config.yaml
d_mlp: 256
positions: "rope"
qk_norm: false
init_std_up: 0.0518
decay_fraction: 0.898
dataset: "wikipedia_en"
Each number is 500 + 50 x the weight over its row's rms, rounded and kept within 0 to 999. Layers, rows and columns count from 0. Numbers have three digits each. The size before them is the row's rms in percent of the matrix's.

# layer 6 MLP up, 256x96, rms 0.324, rows 0-131, columns 0-47
099:479551493465530471539477435501522582460513453507448514559423479510490418490466481464441548503533541551504568492555562489515369559541510442561477
108:484471485496476513541621502507473535443440354498530493517508481501468352381468524489515531447516495494576475475568526501536456459583414528480400
111:441444487475503533545481585484424470493513536552554525535482516559458483367528567541490536519511506546522508459494481476477540500383531508502523
094:485445485514472466501480599467417423528542443529410517494524498532504470469501440461474503457480491516557520464585413512495428444486504580479577
100:529486509528448514442537550547470452499530453457601506511526415557560488434455523531500508535563479581516502508420488458487504494631570415597553
085:501492608581467522484537513514518458610496598564505478478557435527523658545404529435483479619570429527504614475502455488564493482534563482541550
103:473410514503536475453537543419447572533512524512426560471522462437500401482580444491449518506417564499515392485558506476526478569583442496494505
081:496462484390507528528463401482488511511475503502481537517543411560363438568506564413501493515541493529554488466526436507478454527483524516461491
092:438472460481513532468475537485496514487497488531515485475559462540485569483458578542369502515479555502528498567483506485650418547373450407514535
103:492548473471520520496553489530426543480442483446428611468478455559516449437536502514456587498520518491523595562465499497486531515539471570507478
095:422541557488491509493504528575475556512448508496534409559617527433353494430487472524503498471516521517508460582546519506524468379518481483441508
107:457536526519441526528587554526524518466416602476554454444558494397464487471512565477422533421509419592529561448453466510466522550456523524526498
094:481511415581433505453622543629609450446444518472613506521560577486449492508580508518514511562429497538501502521554441602541430553513596474493535
096:460495416452503479554449551430496493518427510443468519549502537472379519430605457458464459494496492438473534542520388504550475481526493545510512
105:524501503530463493499508582508451392437545435447481518503415444498411532423527554480612525436478512539553602460443489509461447484462530542524465
094:456533532420491541532530556473427437484569528551442554497540479569511593452588536540451524534591557577572497492431557455572524527462467497579508
091:536458437493526611513533506576544503506538548522512460562473528611478523513499508401501526541623553518560568505544369455529605549549481492592474
090:452587468531508498496532515519556491484554465601501436547523439482461469559502524599555425539376562459588525483617449496551517525456417456535570
087:518532552566476540444566517535548451515443579459481520446472526457511508497473577484485623551504561570449640430520511479454494514512400559440415
093:441471516520523485489508495584582490427516484506595565540560507475516414495458529519448492603474543508540442520515477418532531488541515458502544
110:481484430492443455567387558429513538471496481473507490501444508576423445421551414543513552565490538552488432481572398530492439429517522468451390
098:515531494530565538569537596517435483603505550473532544520521482504527514570509509439491606525427518518440435379623469517490447533523507498511520
089:526525498496559607491449522480502543562492564505527491493551491578491580530503487495565513592503532524466478546599349562518439503510499551528552
096:404488474494548492492405484508492485432420518567531532450536509510477549471474514486528542571487482511505442521495496453500524527602446534468523
105:460561593582579583547511582521531491459491499451512469487515467523448477487497444585500545594565469477567571588509512490569504507554494491511518
106:506503585514523526545394559517538511555494499566450560475544546568505420497352549561465522546607541459511502495547437475531518452500405427503569
106:432506399428445517535499501521414418544483542420516491531459524494484491517570538441405490493486441433521500498487486452477556478521535524438448
091:539525425539507558501423569555541479580468538446597487475539451478539432542438484511564476483517583561571517515541504481419472512514433367485436
090:489444523600471528547509512611506578489467528573507556565523589421483534472517473453494519533542411554518542476552497486522534506498453539595538
087:459481558546592495471566491491476523458535554541457531441513510515531536382431597461507506432566522599512550518440497516496413465471536517527492
114:544564500495519429520441523495508511509473537452517459464502513506488505491461618538516379550523467511518496450553466425579391486418381566538417
109:478476452468491499549562520533475440446453485539515478514525486486408443523464571586460502450530481587498516526538540366462452522481481461462468
101:499565518423464488394471528560508453500467494581432549512539472463448523476485545571457570469513521435625559522529442480457502552493500541420506
095:486501529506578499437529534445497520535425502449482574468568549487506553492607453493483536434376498518477534475421464411471508527545469632492571
084:413470467527484507468523487519555557421533467535499518477453507457515566503467530469445387490462491530450439514436476530536497500553592572521392
092:509574490444522496492536524522441517453494482619549490466472495482486515564572499504477521503521533534578519565514468523393414483508481455632549
095:461372505466462543501451527388492513470457518435526560514519484532491508448431538566520439534468523440540422481506420489604507486449512485451497
108:516674486492562403554449590529595548385522485473468568497467538541470481479506519542512507492538512514480482552433533470524486474526487429412473
105:529533494532458526468453537462526471542545491537450558547452532515409487440469613509478522589531503515585494519548472472475473409509514473475578
084:554492518524505525455486495615505485478597506473581567449544592609527501530476512444447459420444570542531497497543492520505545559556541596541515
084:513527508543586485527565573552502526527521684481574513502491567607524492494486487478464483468591575554562473395557505452512510499490435538489514
116:521521486486503453499554470530566419429467500460485581510573497562477546350567524530495531519568472454497524479509461505488461471456445467484480
104:453492507564578579499564532464592487498528493517422576429568381514487490467569481426457541447521533636500459516469512438458414479556490519487516
108:462571507537424516516479608611549472442414453424469496391492420506501493424455538495516470523553484550584542522477473556540528513544451542425525
097:492496444451554523560480490476437487431540478476469531506582444505518434507413492541462524441508517483482468470503448509437434466451474467522569
100:430358468436448507509416609528482503541463455507466527523508476526486453415512465475505484502435578559444538479467528433509396506419476499502531
100:528476397467482568572480426520566437471487531456551507440510473504500483492418519450358538530436517471470574467510597463600524412534439541535625
093:428465532549578522535499525540462534433507587456487496575569453545435574469504443512499491470559506608428522522420505517467477447518551482553530
123:452457494432531474524424496445502487510506540569573535497461438508527405539575452519546529490600501502518470556562425548512493379501458546511436
101:520589541528434513521576551489498497527395470509496547494540573458439469481579387482535513449465558532543487523545430455496552456505578525474506
122:501450517449521484534504538507486498442524537450498577509552565485433410490395517489531560553565565495541571531515475578594423464563484408502443
109:482507558569532381567526491498521481528589350494491511431418441539473449477463564485526519501483533460444504505508442422487499420478398491555516
095:522520470499574484529513590502527451577486555458439648587501451496573403513482591523554498449510494575464440432448433491552520535473443533465493
097:481595486536486528560451592377558423539397570524560485453539480535474495517502467521544472546468519498559421448498513565579476466516492530496488
121:445519562573488564546575493592530501508525521549597500488546501540446576493483516476515487576416412591424439473520506456504434463513357589480511
081:488470463516500537593613520502487582555502520575575529513443510451516626527549515498484473551506606527536454458540471468579470539534479570558511
094:485509440515575518477483493651561496449463513588531471449487524555491508551510448522543555524577592541584505470560465532491553557637507509520496
088:482482535492551494460414551536423474476503444441496489527580464503478453550496491468591434475425566652509519472439564484475457434515470455608506
087:451413535499522499527450484555452506462566447506584546489557637537501518522488488379491534586626552403549443461507414462560431595511474500511516
107:512515475521504421467440448417531508455383602476452523530539444471573447549456500517581450478534532501509532453521410462558444521594481534509484
107:465468563479520533413470513446501534528437567443494483454495543415459565480599538494453511542415509474483524547505497507492510507482404517494440
122:453425520431546483557561456575517514462531550560472558605508453519399540484500521442471447422423515562507458555475515427447481583463441558558476
102:563440595498541474507510510550462532451456636518516618539485538509432484437467601482443521529587480571470517535516519529557480558375442416557509
103:411397504512486530573517550520425453554455478493545500488420567440507460467471464455415554478513478536524443503497600482510423504523529488573451
099:471478570487584425527462451544638492458471573445522473487556522470460554390455441436436454454525436446533514602533464551577533437454610482511494
111:504528424512458529475454503437428532539489526531444562479614497541539386452504474526497474424621570566567512548543486522526449561517432508531472
099:469465507487430435467540496532523422471436501523467573478396536522438530503434419440509582512388490498563543503463511513452456391498459534406533
098:529476526494515462474435511590445531540510466558482599539515489527410574431494532507460521533512554490512504544381485533465498430495417466527467
079:512565529615515508548540497544542492488497508486501556544499551521414606472556451450487501490606435492581435517473474455529470496519483462493567
101:511471506602509538459530554426443518614491546481590530458513439499488445540444547521467412464584450504513519588512400499510509499487545537512570
116:464430530408384428467510490468365492415454513462378578626570445593495485478509467510477592548481520414527517525475475524502489449472515455503487
117:523480573512419505510472500457558536511472507473583502558465460545498426423456482520507503470496552458607455536518518454489440457523514495511439
098:448475542566480487604517457448534480572487480530547430527489459536455517447563613484407465547518501440518584607499482546543550548532461600518529
113:461513442419627527535522509404494440412532534581585483423536490528406481371484578435491443539526443492431526515474543466551555532475454486497475
085:535461516536605539546536511489587585512518530453560488515526539363497593557453494556368456500515504518540476523452494514522500452465546465551460
088:435536498481430534524562520500577468428471510548458477521500483485472479458507427529542499537537519554499435512445552528498539523473466490457409
106:458418435585513556502486597555501502559361501550522573502491511531449518501523485464444602602550508633490552614572465529472507450530479468538554
105:385528504448454530482574483540390498577453568489478514448446422528519481450452585450548565399530560456461551520499520453418460477541443503417485
089:498520454506421498496462552592501508588420521432536473463530519491448475474481437474484500607496509525563468488601541478549518494558390501560459
106:405465527482470513549568621516541492543504458494572420580468534347478489483451456446483492460499574520526511526465447505502512447472518547452435
135:478547466455526501530500572542486557465490440459543504552463566498462498472530421493549399546480480539469506410498453475442417594482449415447433
103:488432442487493519434443484486486434576469541484553562452519541495484438484566515427461520540522500515388514501566475469552501540442467527481490
088:498474595589542480528563517406554447419505480474562474541572576418466499576548465426551474468497505526510514444545462523415512487539440512494546
093:482512542492462517500488487509548470503551485580509520465624497545545456400436518495565525534533501540460566359482453551600515534451518466586523
079:631515533470520532552568496448529496586450469544451582511490487520492609488465493473507478535525567540596522493513464493469498612575595491535456
090:513503528588438547470569545619568445469449530489470480524518577522525544500556526490562477531578558479599564523511460439391520591489495465576507
092:438556480531462459441597467540463481519447498396511535457534462470500516528554546484507386537472482579345516444377498482421497489562500516552537
095:537486503444419399469450494516510431484403650535493501505425480461577498528413509448421557565570500553545480464624394502479517489482474445490473
092:548523539531545549467440483532464518499472513547434617456575626517505524464564542423437540434515544492536469479432446478530544564508496490509510
109:516544529459507415448515517642541458495413483483402505454479549496522423423578445490559434512549561537520596455526447556456387488470522485513480
101:464449472486566442519536528425426424463449582560489591478556494559479573511461408406453524558499547520458546446489498513535551511520439495574532
087:496457536615637553511525489577453509541553528434499475464554476425542515422522525422524484461514562501500450598432468491562533504372513454526408
086:449467473538496536498534424597509431477437497469466491480497429501450513540554519433473538434527460504535490395531516502548462497418446459555449
095:428498524525522522521531534463518588480430560517599512536514540447538540417515539562438535558410547541562396490542512476462453568440443413448461
091:479430590578486616611523492507445498513587393617563541489526537512524515539485464427532534498444477599489539443461538575511433500542481542493499
100:479458546411563453507538446530541480492545535554520524519555484477434486573521479503469545562538482521518489518502504484605529448511380519538450
102:532533549519524468555575579532555544567510510506472493522556568445451520550456499499411550525546587464464523539405493394493471534498466450543485
111:481545570490481411416501481503444487389443529560537622581474484497420510543423429472460518534468496434580470473468475503386466401525480505442456
110:539539499629524486558511441516462420513513539472402564484540360496414435457490502463527520417564490412523438490537457388468463552490409506375423
097:479549523528615505488492538554448514527554555573437567538558445524519500496434423547527569522501556452534493492492483415477512626551419563504514
102:560525545459467494565490552592431500500435539477489523609454456554466449534491549526410542490566545521603540497479590401490457505512466451475451
087:464489536634626558469520499557519474526494560471547504491506534570547495569577533589554519489493605495499525403439480483434389543497546463512620
106:345512485482399563561562598519421490519488461522555429522472473546450464530518539524526522605477497531461520522606441499489460579512465463551497
108:475477444471517567607497574431505518568505565506462474465475569447513500502580428500470483497525627563422486423581497396520438553499531441531472
092:578540511503625612482481516605541393477492505447540587487405494380505598525498537434519483520497561502495498484452447479501455524495406524582488
102:544474551502512520551565465430407448586550447476527480418584510526452527525533599494514566518438492482532562405390503588493439555486454536572512
102:486502479486472546546537516583446412387445497471537581547506533499520510543455527516458486592478478511539439523447508507579491560481411456555524
108:455442536434505520481479586508428451477516476441555562466518506541444496442476507623431515463440384548549475537533456376496620515580545462471553
101:447431466456430507472493625555535540515573528516483500447546412560437423545493483458475527478512540573468509582609440538453446484433496464452495
100:506440491520496432563414559571497508521484506566579530506488463510433541455430562568501492588449435407542486426562571488503445463549418512576467
090:501517433434489484642558503490613506424490478521523565481488537526500499497470476391599505458532524539548453519540493493495485452405508491495523
083:547476455495597540576555497459562459468456499485541518501486548446493455530435553441523537512520554604511425511522489568470446520434460461487456
080:486541488529557533542482501500601505494426541508459480501523398630457522501485556436525451532528500503558490521533544571393449497533606416419518
110:540579484452479478505554462588442512450407494399389538481554455506483445439479465573496512571411508544464533515483419498586450442523504512519570
132:476464506532464483549488495426517419509479475521551439516533452401435496541460464481463518586505480512436493546538540544497527448446444413489451
092:511544478461467522507455523583440414569541491393493485456546553549522439487537603500512416580493546546507516546497429455355554511560534468502485
109:543513434574518587484474598514507464426468490462475511452513459503503439476449613456513500480529480506529492569445488439547520500374504595464487
079:459503487493468529414543499508537567536474498512504490489523514515515510536446581553563419463622632500545433443532545505539529504445527486544510
121:572468475479553475601463573556453550434475630502619504517466515529444429467481449469547469457459511499571499564555497492437490553517451397560464
096:522479503538544460540467505660481352549397582493536512549507449483479493509543581442535474534544476520519473452511492518521518450454375564528540
102:478558521538411589464496517610416437555509462450502472436498459481424556469486613432461529599374545421500477488494580481470463500578437533524469
107:558513453497555494462457559440426448490526529628441487485517532546474461396502486404493557358450447581441513524504490469424451561534506499503538
094:504513515454547583445539586522367457523401498449395476520446488535527469520496536532522551555628448550565552541579474539484506415539397554528471
090:488542498501494565618484505532532515475508501491492515521478588505474598494471489526586543537563654566653454524504403490420549474537472463551535
090:434511623503538500464590445491545443588524459441539460511495532591400532594512540571428577598465458445466511580543541477527456589445471514480511
088:503454516550536457447558628489489504538532602469492538532514469499455431486403503439504449524500484582575542480514499536506562616544453570478487
085:431588562479442544446565571557540539500567559565448514465534443507435543514490503520472513459493633522504499434425602535461509453438519418517446
102:472468519515482459546524486410528514570501507537583449541443507501522572590500478532467601585504562542510585373514497501541494536474393498611434
112:496467532439487509599446524540527482479534509547494513542551480444405542520458463492564489467500506524458538568430467472463492499636551481503489
100:478491571463550447480478591423557483513520449460536516501452515496506537486543558575448485499420484522431473530528522493359542508459497597461461
101:564513482640547429481465487605471511559534468501500457491475467485498427489461571506624539540556562340494552456591424491555527533527524595537526
105:486537518485515477470505587464441534480515454460370501488467465448399507470506469574541465561523503463571562508543450518475500498523415559547471